Each number is 200 + 40 x the weight over its row's rms, rounded and kept within 0 to 999. Layers, rows and columns count from 0. The size before them is the row's rms in percent of the matrix's.

# k: layer 8 attention key, 576x576, rms 0.0971, rows 256-308, columns 64-127
# q: layer 8 attention query, 576x576, rms 0.097, rows 257-308, columns 64-127
k256,105,165,242,202,140,242,209,234,233,141,196,229,224,183,195,182,239,163,262,209,189,127,299,202,190,222,224,239,201,214,195,154,222,246,173,208,233,170,240,195,203,226,205,131,177,247,232,217,222,199,218,129,233,135,157,214,127,199,248,269,171,263,217,164,183
q257,107,177,263,250,182,219,239,206,186,187,260,215,209,229,167,174,131,235,196,143,180,211,120,279,219,191,201,241,196,215,169,191,221,180,195,221,323,170,231,155,182,193,195,225,117,165,229,194,243,238,174,211,199,262,205,181,194,285,198,172,205,154,193,196,157
k257,105,128,239,226,182,177,231,214,206,170,290,272,251,181,128,176,245,257,157,208,217,199,161,164,261,219,258,167,163,166,196,304,222,182,202,182,237,201,254,264,234,197,84,188,181,192,159,173,252,200,197,155,305,122,175,227,143,253,262,83,187,136,184,174,203
q258,109,227,221,177,184,146,142,229,179,166,229,155,148,267,246,211,226,167,200,206,249,259,237,223,182,155,102,148,177,206,161,72,175,172,197,218,255,224,155,232,202,158,221,233,232,173,216,185,190,195,200,218,223,125,169,242,233,260,209,220,196,237,191,204,155
k258,107,211,199,249,231,294,234,207,226,184,224,188,202,218,176,195,220,156,227,250,182,194,177,230,159,201,223,241,222,216,256,279,184,175,122,140,199,174,149,156,204,239,205,232,189,209,190,295,241,133,159,212,185,203,269,243,264,245,203,251,154,295,178,232,194
q259,111,209,221,175,204,192,284,216,166,241,120,296,187,172,178,234,215,177,188,111,172,164,196,215,173,227,219,163,200,141,203,219,167,273,150,208,134,132,185,218,214,245,169,190,196,165,257,92,202,195,127,190,194,204,202,183,190,202,321,192,182,200,211,239,172
k259,110,139,149,212,184,124,249,214,181,124,175,201,213,147,257,299,193,237,177,198,231,157,169,239,206,240,221,203,227,181,161,187,179,248,222,278,270,155,143,264,218,241,228,229,133,163,175,263,277,251,143,166,183,119,207,225,163,224,177,200,159,179,107,196,168
q260,107,226,289,255,289,198,251,230,197,184,214,302,136,223,180,269,152,191,202,165,92,171,137,202,211,255,194,218,237,211,199,196,234,280,152,215,144,244,188,185,191,118,180,138,215,201,172,213,243,325,189,135,190,238,166,203,285,204,196,228,240,187,179,252,228
k260,104,331,279,181,172,187,197,162,188,123,173,260,195,163,178,197,193,162,205,281,152,106,210,186,111,240,166,240,253,246,210,247,204,236,150,94,209,174,198,223,224,278,97,285,182,171,222,197,231,243,259,102,174,202,182,176,172,177,175,142,239,188,152,193,249
q261,109,191,239,214,182,164,236,255,162,169,188,184,194,253,192,175,203,201,176,217,185,268,134,193,199,245,246,195,137,150,332,234,215,219,232,240,204,249,165,153,202,256,213,181,217,183,261,180,229,251,185,237,206,149,216,280,252,207,256,188,205,199,130,258,159
k261,106,129,216,143,197,121,234,196,190,166,197,173,151,67,139,92,213,211,171,137,236,221,201,239,208,160,198,195,224,193,217,225,202,183,190,225,209,248,228,221,192,180,206,202,289,205,262,246,244,232,205,253,243,194,298,221,244,208,190,218,183,248,223,270,204
q262,107,227,167,222,193,215,224,225,189,210,237,263,179,183,167,175,211,244,245,260,153,182,231,171,129,188,238,194,204,140,292,223,230,236,256,156,213,251,208,205,235,221,179,224,218,193,144,148,150,239,178,186,279,182,190,214,235,244,196,163,190,106,127,173,151
k262,109,172,179,165,241,266,162,194,198,205,222,253,168,186,227,199,169,177,177,171,207,180,145,235,181,147,198,198,198,196,223,190,193,181,174,92,161,259,155,139,189,247,153,227,248,176,179,182,197,204,156,161,224,201,155,230,204,166,196,199,112,181,221,164,171
q263,114,164,153,214,220,187,250,150,186,190,190,175,296,241,127,170,186,201,131,175,230,193,155,218,202,158,273,210,212,237,173,110,138,186,238,119,219,192,177,132,238,233,262,224,246,215,241,254,215,235,231,150,265,177,154,233,182,211,163,170,238,131,147,135,204
k263,102,148,248,182,207,147,200,194,213,153,204,168,204,212,153,210,154,170,198,127,233,153,152,118,204,260,202,203,210,130,158,276,206,115,75,149,186,204,255,146,251,145,175,177,212,208,161,275,149,185,205,186,171,222,217,218,178,253,252,183,222,226,204,184,155
q264,112,205,240,205,133,184,168,243,207,186,243,247,258,160,271,198,161,214,209,246,194,174,236,172,197,173,166,217,248,221,244,224,173,210,139,289,185,156,211,240,113,269,161,149,183,192,236,169,206,250,185,225,180,252,148,218,211,233,101,165,209,200,138,170,183
k264,107,267,182,215,219,129,242,190,276,197,273,167,193,238,182,178,176,273,259,281,240,169,220,143,174,230,140,113,156,230,259,261,187,104,201,185,229,229,194,162,209,216,194,139,219,192,190,170,241,178,192,244,190,183,230,174,186,174,235,290,241,190,130,157,179
q265,107,267,139,187,158,282,219,144,190,169,220,167,192,190,210,231,163,182,195,159,187,203,217,145,247,326,199,224,147,201,146,262,175,191,224,269,156,181,211,202,195,209,211,164,252,123,191,208,103,175,231,233,251,177,158,153,231,198,221,189,180,173,180,211,233
k265,108,211,144,180,150,167,182,197,211,220,206,245,165,223,181,224,164,174,163,171,151,233,223,191,190,188,232,273,218,212,178,224,226,164,204,253,150,190,180,218,168,171,128,163,159,167,263,298,132,217,206,158,210,212,150,160,229,240,154,204,238,160,239,202,232
q266,108,173,180,195,208,180,236,158,205,216,277,241,214,154,183,137,279,255,283,177,196,205,271,278,222,215,124,215,216,218,251,159,204,193,215,220,168,190,138,219,190,194,174,203,228,137,190,173,191,202,250,158,147,195,205,201,214,163,208,164,131,146,192,216,191
k266,107,245,233,209,143,228,139,123,235,167,204,256,185,232,232,210,209,201,198,223,232,222,164,184,238,242,142,197,168,303,227,238,186,152,223,300,174,194,205,163,210,149,197,218,244,178,180,262,215,260,187,269,167,214,205,250,223,204,165,219,190,123,218,211,193
q267,112,243,190,243,201,222,210,165,266,178,275,191,236,239,314,164,255,251,195,63,214,136,246,308,162,243,197,247,109,136,200,194,210,241,192,206,165,169,262,290,158,237,218,214,226,253,170,168,198,151,265,224,188,160,167,167,227,129,173,215,168,167,217,221,169
k267,108,204,135,126,234,204,221,214,208,206,158,222,188,237,215,185,101,226,193,157,203,236,211,176,225,204,195,238,227,177,188,236,188,164,224,274,167,187,218,161,224,178,216,316,222,213,203,143,262,215,206,159,146,245,203,154,191,196,206,306,187,243,196,213,248
q268,112,256,303,218,256,262,187,222,246,222,172,150,172,161,226,179,136,215,204,251,178,211,165,263,204,198,229,236,258,166,183,188,274,175,217,198,213,194,145,219,199,235,212,191,144,279,241,231,198,230,125,177,276,208,224,247,245,174,226,230,187,195,168,141,205
k268,110,239,281,194,152,204,199,225,171,179,254,189,163,285,129,107,147,142,197,190,205,103,225,189,261,237,246,266,157,206,283,136,277,244,267,244,236,199,243,158,234,202,198,181,108,197,245,229,193,211,162,223,202,137,196,223,303,202,142,165,199,208,303,122,210
q269,110,185,143,139,219,101,171,154,205,192,107,260,210,244,287,182,259,244,182,199,168,275,270,213,213,209,182,209,258,182,190,157,251,266,148,189,177,168,181,151,241,216,215,233,173,170,167,221,214,114,227,207,294,159,149,217,242,172,219,223,169,196,213,200,206
k269,107,121,128,115,241,165,193,200,182,147,245,125,157,168,182,212,259,254,193,206,194,174,131,108,243,139,133,163,149,184,182,181,183,204,184,232,171,227,115,149,217,174,243,265,177,214,200,243,197,207,209,188,190,217,198,228,210,218,246,220,146,189,214,218,129
q270,103,159,207,199,269,236,234,158,249,207,246,236,173,165,177,223,223,156,183,169,222,173,188,226,168,220,159,237,217,208,172,202,255,168,214,271,176,215,263,250,194,234,119,253,259,105,201,224,142,147,246,168,180,172,181,219,215,249,163,189,235,225,225,186,240
k270,109,160,242,161,113,209,131,169,230,154,257,201,160,198,224,210,157,212,195,178,160,248,147,134,227,209,229,203,247,278,260,191,195,250,223,222,205,171,157,282,177,264,143,142,195,169,165,221,227,254,170,214,212,187,180,176,179,133,136,216,188,194,215,244,182
q271,107,196,109,262,194,177,285,242,190,235,155,228,201,202,152,204,174,296,208,145,271,161,169,252,204,183,270,178,211,239,244,165,185,209,276,211,230,232,160,221,150,193,182,248,227,157,159,170,212,124,149,166,141,251,232,278,215,223,186,264,233,266,207,147,194
k271,107,207,225,232,181,167,276,147,183,196,176,181,186,203,232,191,171,242,119,192,226,172,240,182,168,287,249,193,205,200,276,112,277,161,200,194,281,259,178,138,182,191,291,211,187,182,199,170,187,214,235,204,191,237,198,217,228,172,184,231,265,190,204,225,166
q272,108,251,266,196,143,203,163,200,145,239,231,188,269,266,168,280,226,212,238,216,144,183,159,247,119,238,115,204,247,243,244,99,224,156,244,217,263,169,216,232,208,161,163,240,210,231,183,207,215,227,181,244,194,194,245,209,158,213,270,240,189,185,144,217,273
k272,102,219,202,161,176,227,190,213,217,162,77,136,244,161,287,184,196,225,167,175,103,182,201,300,117,242,243,184,181,243,209,110,157,227,177,250,192,226,221,133,230,173,211,228,226,238,228,192,243,149,207,150,227,172,261,217,204,163,220,173,173,192,218,267,188
q273,101,254,213,200,172,252,182,176,141,114,242,100,162,134,282,192,158,283,163,241,161,182,189,243,223,138,237,243,244,289,175,232,263,155,191,173,140,194,227,160,173,200,227,189,186,264,206,180,226,222,149,219,164,157,247,249,178,181,188,162,178,149,266,200,240
k273,104,285,171,263,145,153,162,205,192,143,200,114,217,198,155,240,223,216,145,188,178,205,156,212,134,195,163,135,196,217,188,225,197,214,198,188,221,174,184,155,187,180,189,188,287,246,158,171,236,201,180,171,188,193,200,197,149,206,220,195,280,169,241,174,135
q274,104,225,177,150,202,227,162,204,234,150,246,221,243,200,316,313,144,295,159,192,240,219,143,218,204,189,194,118,210,150,236,217,129,188,188,193,198,172,255,176,197,215,176,241,179,179,211,215,193,176,205,177,185,269,170,236,281,132,228,202,268,230,260,228,192
k274,104,215,249,165,296,197,163,172,199,200,237,226,113,131,181,185,163,163,150,89,189,205,203,186,206,155,225,199,234,233,229,221,242,221,181,159,76,123,287,160,153,200,172,224,255,153,202,252,207,233,209,208,229,241,183,145,214,192,186,216,177,221,154,186,154
q275,115,241,227,141,219,209,199,245,199,169,198,170,270,187,226,189,230,155,194,267,205,199,228,195,241,170,271,189,173,263,281,222,174,227,199,210,196,125,214,183,244,148,184,172,210,215,252,157,193,190,164,222,214,189,192,171,226,209,186,163,236,228,235,235,222
k275,109,204,188,182,193,193,138,214,222,184,138,195,189,180,302,243,302,193,238,205,208,193,173,130,248,160,215,128,181,230,304,163,227,286,162,162,207,188,211,160,179,198,227,186,147,177,208,205,235,170,178,157,162,117,170,237,247,246,203,146,288,235,239,200,204
q276,103,232,225,122,291,189,184,189,201,120,169,200,198,196,202,206,147,126,197,138,177,230,133,244,200,212,186,185,239,300,153,134,211,208,252,181,196,224,248,61,188,170,189,174,201,206,240,237,204,253,167,150,221,234,215,217,165,219,166,142,217,256,178,250,204
k276,107,162,238,201,175,183,193,129,178,210,125,161,155,152,170,199,162,144,178,244,223,142,224,216,141,212,232,217,209,181,216,152,167,156,190,227,214,188,212,148,273,176,195,248,215,180,225,214,103,246,210,144,231,156,162,162,198,230,190,139,142,267,204,176,189
q277,104,232,300,162,222,232,228,222,141,202,220,197,183,212,247,239,239,170,233,176,200,211,192,214,229,192,205,190,233,213,266,188,163,253,224,187,193,153,126,261,210,125,229,139,187,101,198,173,243,169,178,209,259,169,184,202,133,176,225,239,233,154,242,213,132
k277,103,235,241,141,208,193,239,110,236,188,183,195,137,212,247,235,213,195,164,216,191,264,172,214,194,229,193,156,137,234,259,295,295,175,183,163,183,128,149,198,181,168,179,198,134,128,283,137,134,188,222,205,203,221,169,199,118,194,231,211,112,197,255,180,215
q278,109,263,181,203,207,266,166,128,223,209,180,263,169,216,247,194,176,221,195,154,215,142,253,209,214,181,202,198,202,220,179,176,252,191,202,179,224,225,175,203,160,186,147,192,196,159,179,155,251,199,139,140,197,225,217,224,183,177,209,232,270,265,164,202,122
k278,107,169,227,171,168,193,155,171,233,198,271,190,170,204,197,261,190,216,244,130,230,146,257,222,227,217,203,197,174,173,200,202,211,195,175,187,231,273,178,199,205,170,117,199,221,206,166,199,183,182,181,201,177,148,154,269,197,270,215,197,159,239,198,156,192
q279,104,223,155,211,142,218,193,329,181,172,220,163,197,225,226,281,188,151,244,180,166,203,263,215,254,189,222,217,224,255,89,215,249,255,253,205,217,235,183,159,183,111,232,173,185,202,229,191,153,227,169,203,232,251,149,168,173,241,196,219,235,191,249,248,186
k279,106,191,180,215,220,249,164,237,229,258,175,238,238,213,168,231,284,180,187,157,168,229,105,144,198,212,215,241,201,228,186,194,213,198,163,198,92,228,173,199,191,179,251,189,216,144,199,203,171,200,148,257,198,231,208,213,187,186,269,218,172,183,187,209,257
q280,108,222,107,212,249,241,184,225,187,200,173,193,229,246,204,199,247,226,164,86,198,196,126,237,180,205,194,217,196,237,206,176,146,228,246,274,233,197,188,246,221,167,234,179,210,195,256,178,239,250,243,166,247,201,149,186,164,227,261,226,89,208,168,166,156
k280,107,199,176,201,302,164,194,191,252,217,224,210,257,202,177,220,223,192,194,184,193,249,200,188,216,229,234,243,245,199,173,179,204,212,246,132,194,189,164,207,165,277,237,196,280,216,207,268,296,192,197,231,342,168,229,266,188,204,183,254,250,148,69,229,285
q281,111,121,206,199,230,216,254,226,153,182,180,202,187,202,134,143,194,239,166,224,202,200,186,124,283,220,210,189,173,187,262,173,282,177,146,220,250,197,220,276,188,192,175,186,186,166,217,183,243,189,179,180,180,126,135,207,146,203,253,222,176,322,255,226,254
k281,109,217,200,221,212,221,179,165,191,190,194,210,205,215,200,222,264,189,150,219,198,259,266,232,246,139,222,203,128,162,177,184,154,304,175,175,240,211,227,191,185,221,196,255,190,224,205,220,127,205,216,242,242,216,156,160,207,183,166,220,276,224,167,169,253
q282,103,183,213,202,220,192,247,192,160,234,210,84,245,206,256,279,166,237,160,243,186,223,190,224,164,172,203,171,174,176,236,143,215,219,127,194,198,158,210,296,231,204,225,163,141,230,159,201,176,238,202,155,186,204,190,196,209,195,157,188,237,216,226,194,236
k282,103,140,230,171,284,215,238,234,158,258,169,174,228,193,247,287,201,208,168,204,208,200,207,201,185,227,163,292,162,188,237,174,201,216,206,179,185,139,179,259,151,182,220,236,198,176,338,202,241,206,291,265,236,251,273,267,216,177,177,208,225,180,211,178,140
q283,109,157,198,259,263,199,204,180,265,212,295,168,175,197,161,178,178,220,243,148,149,183,290,215,217,198,251,186,193,214,213,167,117,261,163,148,200,166,236,214,176,212,249,248,148,211,207,189,135,138,237,219,232,200,207,238,203,248,170,213,185,163,169,225,181
k283,112,161,237,191,193,217,189,166,158,233,235,215,198,164,131,238,177,184,155,178,230,212,234,203,188,213,171,197,224,222,145,174,153,223,207,267,203,173,231,243,196,199,240,262,210,190,186,173,206,175,245,197,267,227,243,281,192,146,165,224,268,178,221,169,131
q284,107,169,196,156,199,245,237,232,43,215,106,255,310,223,198,188,227,236,219,231,171,280,196,239,258,159,180,201,224,212,135,159,121,192,186,175,159,222,201,213,178,180,209,291,169,215,166,166,220,180,269,220,185,200,248,221,154,219,173,175,132,228,233,203,178
k284,105,215,195,200,174,182,161,196,156,201,239,156,232,261,151,177,191,152,155,184,137,174,138,243,179,225,215,202,197,251,166,145,258,209,193,271,200,195,235,181,224,194,173,189,179,258,126,155,179,232,209,145,196,177,235,146,173,289,162,173,191,296,224,212,179
q285,109,221,188,228,158,232,141,219,225,134,246,157,195,300,234,190,181,252,137,184,227,235,206,201,170,206,175,245,179,217,208,184,228,148,184,245,114,245,268,162,202,210,151,239,132,145,192,240,162,207,203,165,208,271,291,177,107,147,232,218,164,139,139,272,202
k285,106,203,198,214,154,227,221,204,151,232,199,213,222,257,220,267,205,164,156,211,199,226,168,206,235,196,240,217,208,228,196,223,193,181,174,133,194,205,154,219,232,198,149,156,216,231,269,148,148,219,205,246,222,142,228,215,260,154,226,121,218,158,226,230,227
q286,115,228,210,173,207,235,179,254,199,170,165,165,179,225,237,171,213,230,229,307,203,209,337,224,225,202,207,172,234,174,212,190,260,228,234,195,205,232,228,332,250,136,190,179,213,161,191,145,251,174,171,235,134,286,232,191,279,139,186,168,218,195,181,228,159
k286,110,163,252,235,166,190,171,241,212,149,195,183,209,234,178,236,157,236,229,223,239,152,233,196,262,208,177,233,253,136,154,252,191,265,197,156,208,208,196,233,208,244,203,164,144,206,317,74,207,155,230,240,198,169,229,184,221,151,221,183,204,180,184,204,205
q287,109,197,204,210,294,155,185,230,146,118,134,223,205,159,228,193,182,191,240,197,119,160,182,196,220,179,175,176,121,244,204,207,277,211,220,200,140,219,173,168,273,189,195,231,175,231,131,186,191,209,194,178,210,181,240,144,282,202,201,210,278,256,228,211,215
k287,107,264,187,159,299,192,225,207,214,194,136,316,195,170,189,188,236,178,104,237,236,231,178,223,191,162,139,202,156,194,183,268,249,204,196,255,200,229,155,175,208,223,201,242,187,298,270,265,128,241,215,202,209,171,155,73,133,197,224,188,279,162,226,134,244
q288,110,266,228,142,224,209,248,203,194,224,174,168,171,239,245,286,221,211,236,296,222,176,176,205,245,204,141,88,250,199,184,222,161,226,185,193,118,136,210,196,178,228,224,192,157,192,224,260,262,232,216,204,213,274,239,230,194,174,186,172,298,219,174,187,181
k288,105,204,175,204,170,229,239,109,162,207,197,145,142,243,232,179,238,226,207,187,213,197,159,190,145,310,189,239,215,196,229,199,222,257,211,277,210,197,216,154,208,229,218,222,212,193,290,237,203,186,239,219,199,282,126,201,260,272,220,217,220,249,161,219,252
q289,106,188,249,186,177,273,167,218,160,275,158,174,191,194,182,153,166,261,209,238,237,226,197,159,190,247,234,183,214,175,214,129,217,238,257,191,271,179,214,221,164,179,172,229,220,145,156,245,165,203,243,172,200,151,251,152,155,225,205,206,144,167,173,191,121
k289,111,217,225,156,227,216,206,214,229,209,186,291,210,197,248,117,250,113,176,216,247,276,215,249,277,200,198,231,223,225,212,189,230,216,213,119,174,184,242,248,197,178,114,158,192,211,224,255,157,191,116,108,280,182,144,204,195,236,235,228,248,193,184,261,219
q290,109,156,201,215,237,249,136,226,165,205,141,133,210,204,138,130,244,196,258,241,212,183,199,122,164,234,150,222,223,183,199,181,137,192,151,172,179,204,164,233,189,249,204,255,170,204,236,199,181,162,206,194,162,168,215,105,212,226,261,220,202,192,311,211,261
k290,106,168,161,145,214,166,150,221,159,246,170,211,211,252,181,206,161,152,214,155,201,197,186,189,208,167,192,194,173,173,213,193,179,157,182,235,181,162,220,172,169,162,224,188,239,196,280,232,225,197,194,211,137,153,171,195,168,174,153,226,227,238,231,157,210
q291,109,169,235,138,215,195,183,174,193,144,207,202,132,169,97,196,229,260,165,195,214,259,142,182,160,220,125,303,206,207,213,66,182,160,196,188,271,181,175,214,231,246,151,255,160,200,231,183,254,187,167,182,174,105,227,236,156,194,237,207,267,260,174,131,232
k291,104,194,143,226,291,225,147,250,221,156,259,183,188,267,179,192,234,175,237,253,188,224,194,153,207,191,155,180,269,249,182,167,222,206,164,223,246,191,180,201,196,213,192,175,198,148,222,238,255,162,259,138,181,151,191,198,190,171,243,172,249,133,164,200,180
q292,107,157,262,221,200,153,208,232,225,247,195,137,248,151,203,250,165,179,173,179,191,250,205,194,139,211,257,203,247,207,203,175,136,148,179,153,213,180,201,232,142,208,159,185,195,230,226,177,260,153,138,187,208,129,204,160,269,183,132,212,233,257,269,211,152
k292,110,218,172,193,122,164,205,233,157,206,141,247,322,190,187,198,252,293,153,178,203,196,207,188,140,176,199,187,177,270,293,112,177,138,214,214,193,194,188,302,184,232,194,174,179,178,255,221,263,207,174,246,226,207,244,165,208,217,181,309,165,189,261,229,197
q293,106,259,172,197,146,213,175,230,233,214,219,191,158,245,184,183,139,191,268,245,172,218,176,182,62,219,164,219,245,195,198,252,210,232,217,115,238,221,214,180,122,198,175,288,183,229,184,144,143,168,228,171,207,194,230,180,201,185,199,206,249,211,247,184,198
k293,103,183,258,188,196,308,279,178,191,201,239,195,181,306,237,191,212,169,325,196,205,233,108,242,182,237,164,249,196,179,161,269,223,265,175,156,227,236,220,204,163,242,222,247,210,206,206,252,267,243,210,240,253,215,94,188,201,145,248,243,200,184,209,210,171
q294,114,187,219,212,206,170,107,192,163,152,155,215,157,252,224,255,191,231,157,215,115,136,229,233,261,183,207,180,250,164,300,240,209,245,303,232,161,209,158,241,224,227,168,160,168,210,106,182,179,196,145,200,209,273,218,199,233,172,198,236,173,181,274,176,182
k294,107,215,162,187,159,234,101,184,237,252,224,230,237,255,148,239,216,215,202,130,173,136,129,176,211,205,213,126,217,218,242,216,276,204,192,173,218,226,143,215,177,186,218,148,238,136,214,197,221,208,150,265,243,188,224,142,204,233,234,222,265,196,244,160,161
q295,110,256,166,196,216,175,294,184,201,230,233,229,194,245,228,230,224,173,211,178,138,160,196,225,270,206,182,207,211,155,246,227,203,235,170,180,208,247,200,133,218,217,181,208,155,298,158,259,207,170,256,135,195,157,243,209,175,202,173,239,147,213,163,160,206
k295,106,216,141,261,170,227,201,201,207,127,172,233,228,213,215,190,213,207,211,212,255,198,225,255,242,198,204,208,102,228,205,148,221,173,205,93,209,241,175,232,228,210,206,131,212,286,198,228,157,202,202,224,180,108,261,244,234,193,128,233,218,215,210,175,245
q296,106,193,209,234,182,230,210,181,236,196,191,183,199,232,152,232,170,101,218,161,138,229,171,250,216,168,151,215,173,203,209,128,142,188,177,230,229,248,181,239,255,117,242,137,252,246,200,206,181,208,232,209,203,158,194,258,262,132,163,220,170,212,126,98,199
k296,107,210,203,221,246,200,271,187,209,232,235,201,221,216,178,256,172,200,189,253,129,136,197,226,200,183,188,238,178,271,201,190,176,226,184,181,248,134,166,178,167,216,170,232,204,198,242,214,187,157,217,205,173,199,227,144,225,150,153,174,128,162,208,131,312
q297,106,210,186,199,219,281,244,204,192,286,198,170,189,203,169,196,214,145,151,207,219,158,213,233,211,146,145,188,208,231,204,168,228,157,163,238,97,220,197,205,251,168,200,93,238,173,195,196,240,197,186,298,188,185,151,220,252,263,129,200,210,161,194,194,274
k297,104,68,218,219,198,176,236,172,221,211,260,173,217,139,135,181,200,271,120,220,206,227,235,225,130,179,131,213,206,218,196,170,242,260,143,221,200,237,150,178,240,216,182,219,187,120,243,200,248,216,223,259,241,204,235,241,249,195,133,177,252,260,155,296,189
q298,109,202,174,232,136,216,152,160,208,231,214,247,146,182,174,186,186,204,167,181,217,115,253,138,137,204,240,176,153,236,220,277,174,205,206,211,154,168,186,220,198,185,184,249,169,98,247,180,203,219,182,170,205,206,171,87,236,246,189,230,173,240,178,234,198
k298,111,118,167,192,224,163,208,194,217,210,229,183,175,208,240,226,241,280,153,283,175,276,166,292,212,148,277,251,198,195,185,257,180,201,223,158,191,181,246,196,201,148,205,168,265,210,223,283,115,171,240,210,222,193,151,235,208,190,206,255,229,275,128,217,213
q299,115,271,287,176,217,217,200,215,197,287,204,198,205,225,318,237,187,259,179,225,196,201,303,261,224,264,198,129,207,240,206,229,267,272,115,164,172,233,325,190,208,177,171,139,176,257,189,225,213,246,230,156,205,238,189,223,217,219,207,155,243,128,230,238,161
k299,108,201,198,246,230,145,221,167,239,189,143,256,251,258,179,235,168,128,168,154,273,318,248,195,131,175,183,253,167,261,192,208,217,196,179,132,195,229,223,212,180,77,120,242,199,174,215,118,273,175,243,253,230,259,208,219,187,171,180,220,209,253,176,245,105
q300,106,239,175,153,164,262,211,222,202,308,221,280,220,230,234,186,141,128,132,157,163,244,255,239,109,190,190,227,220,196,151,215,203,171,196,166,181,257,237,239,239,202,208,227,192,172,224,241,176,206,227,181,156,198,120,265,208,200,184,185,225,239,118,232,95
k300,107,205,216,160,225,216,242,201,170,166,237,199,255,169,212,189,248,168,170,170,182,205,193,163,231,195,137,205,197,175,217,210,151,232,133,211,222,142,223,207,182,136,178,149,239,179,226,154,266,262,243,190,181,129,194,145,220,183,189,207,185,250,238,200,230
q301,110,237,231,170,169,185,198,224,210,199,228,205,178,229,289,157,220,123,179,183,208,144,260,166,202,152,258,207,169,206,112,166,151,182,176,175,196,227,173,180,195,238,213,154,162,276,174,187,179,243,229,136,221,210,239,155,211,159,229,147,245,244,226,163,191
k301,105,106,134,172,166,193,199,197,134,204,178,145,224,203,197,238,249,152,179,186,232,145,210,142,229,262,177,193,211,177,159,206,191,190,168,228,252,119,130,144,190,214,199,188,194,212,183,214,223,207,232,249,264,263,177,231,165,140,261,180,262,223,181,236,242
q302,105,232,166,144,197,159,176,190,219,181,245,192,185,186,192,177,263,263,198,222,222,252,198,192,239,206,116,196,273,167,258,249,205,128,208,153,140,154,185,143,227,167,211,239,138,238,216,139,239,233,229,171,176,171,199,177,194,143,167,238,211,264,166,252,188
k302,106,261,155,171,214,223,112,265,300,172,176,240,191,228,250,195,153,237,195,184,198,156,239,170,184,228,225,231,240,195,241,204,219,273,226,224,150,262,178,194,109,157,229,181,123,163,201,216,195,235,177,203,101,181,208,162,225,214,210,177,127,173,247,179,238
q303,109,213,105,151,170,205,209,203,186,189,176,239,204,195,146,175,242,344,236,235,138,244,169,223,290,246,190,179,201,188,183,256,139,239,140,195,169,177,195,262,226,153,189,168,214,167,162,188,199,179,200,182,257,208,208,265,206,193,233,158,257,144,173,203,166
k303,105,241,210,205,156,186,233,193,193,238,209,203,153,121,156,176,177,211,155,173,196,102,230,186,130,108,189,233,245,171,173,199,265,211,177,242,259,170,235,265,213,205,190,279,169,144,175,301,209,151,197,158,165,247,229,184,217,284,280,203,201,195,270,239,197
q304,110,151,198,130,214,230,136,174,180,185,231,209,240,270,218,194,210,216,203,153,238,173,220,218,188,296,185,245,163,197,190,115,201,143,190,256,192,168,133,163,231,174,177,179,211,165,166,205,241,190,205,98,196,239,222,195,219,194,171,235,215,171,116,226,135
k304,109,200,226,225,251,175,132,177,134,178,310,203,208,208,239,179,165,249,229,227,127,222,216,204,234,202,181,282,185,177,215,218,220,105,192,223,191,152,206,263,235,151,194,226,129,175,227,190,150,232,250,167,224,198,182,178,263,213,139,194,252,180,170,274,213
q305,113,215,269,214,217,149,271,169,191,130,174,231,140,164,240,189,207,212,169,293,275,202,257,108,113,247,215,222,183,204,291,205,104,219,229,224,217,187,193,175,265,230,190,238,191,190,158,166,199,233,177,243,191,194,202,148,199,195,257,179,221,202,266,189,146
k305,108,209,238,171,227,205,272,231,234,124,205,207,144,212,105,256,192,233,247,248,221,170,199,218,189,236,187,198,161,196,245,309,168,108,138,202,226,197,232,156,210,194,145,216,277,186,200,186,216,205,163,318,131,149,165,149,251,232,199,236,192,188,130,232,193
q306,113,164,261,139,242,148,275,133,156,247,240,266,140,141,212,214,252,218,126,285,232,221,253,246,181,183,202,271,256,238,172,174,184,212,205,207,171,204,266,258,162,209,174,197,166,228,181,271,224,255,152,325,163,202,279,178,141,158,254,207,284,144,274,241,168
k306,107,276,166,225,244,215,179,164,233,238,159,150,157,267,190,224,170,183,200,228,195,182,156,191,175,147,213,214,301,142,232,170,246,223,215,173,142,279,253,154,237,205,211,128,184,221,255,233,178,151,161,166,234,197,134,113,169,224,236,219,124,177,178,222,233
q307,105,238,177,146,190,214,135,196,148,228,237,242,190,195,205,161,201,173,239,189,200,224,242,237,184,147,244,195,163,221,172,228,233,208,190,258,201,187,180,162,271,214,240,219,203,164,189,196,216,129,188,227,160,151,243,127,202,191,181,233,290,213,186,178,270
k307,106,194,214,218,284,138,172,223,236,193,158,163,182,298,192,124,228,122,280,227,204,212,194,240,223,208,202,163,292,154,245,155,163,220,246,209,161,262,219,193,289,214,201,163,181,196,245,272,160,195,122,169,159,182,258,206,170,213,227,187,237,221,225,148,213
q308,107,219,223,91,185,164,169,220,190,226,281,238,241,188,174,201,212,215,240,130,249,233,174,269,187,137,84,182,214,267,198,215,171,191,194,223,191,182,223,187,155,184,183,243,169,211,140,182,201,202,252,205,184,222,194,153,189,165,260,162,183,234,201,177,171
k308,105,229,244,207,201,179,189,211,159,178,184,174,194,292,158,190,214,155,260,205,214,163,232,225,166,154,222,229,290,234,201,175,154,218,174,124,162,292,339,244,253,250,164,185,233,213,199,137,240,152,217,205,237,257,126,152,201,158,174,162,213,177,174,151,172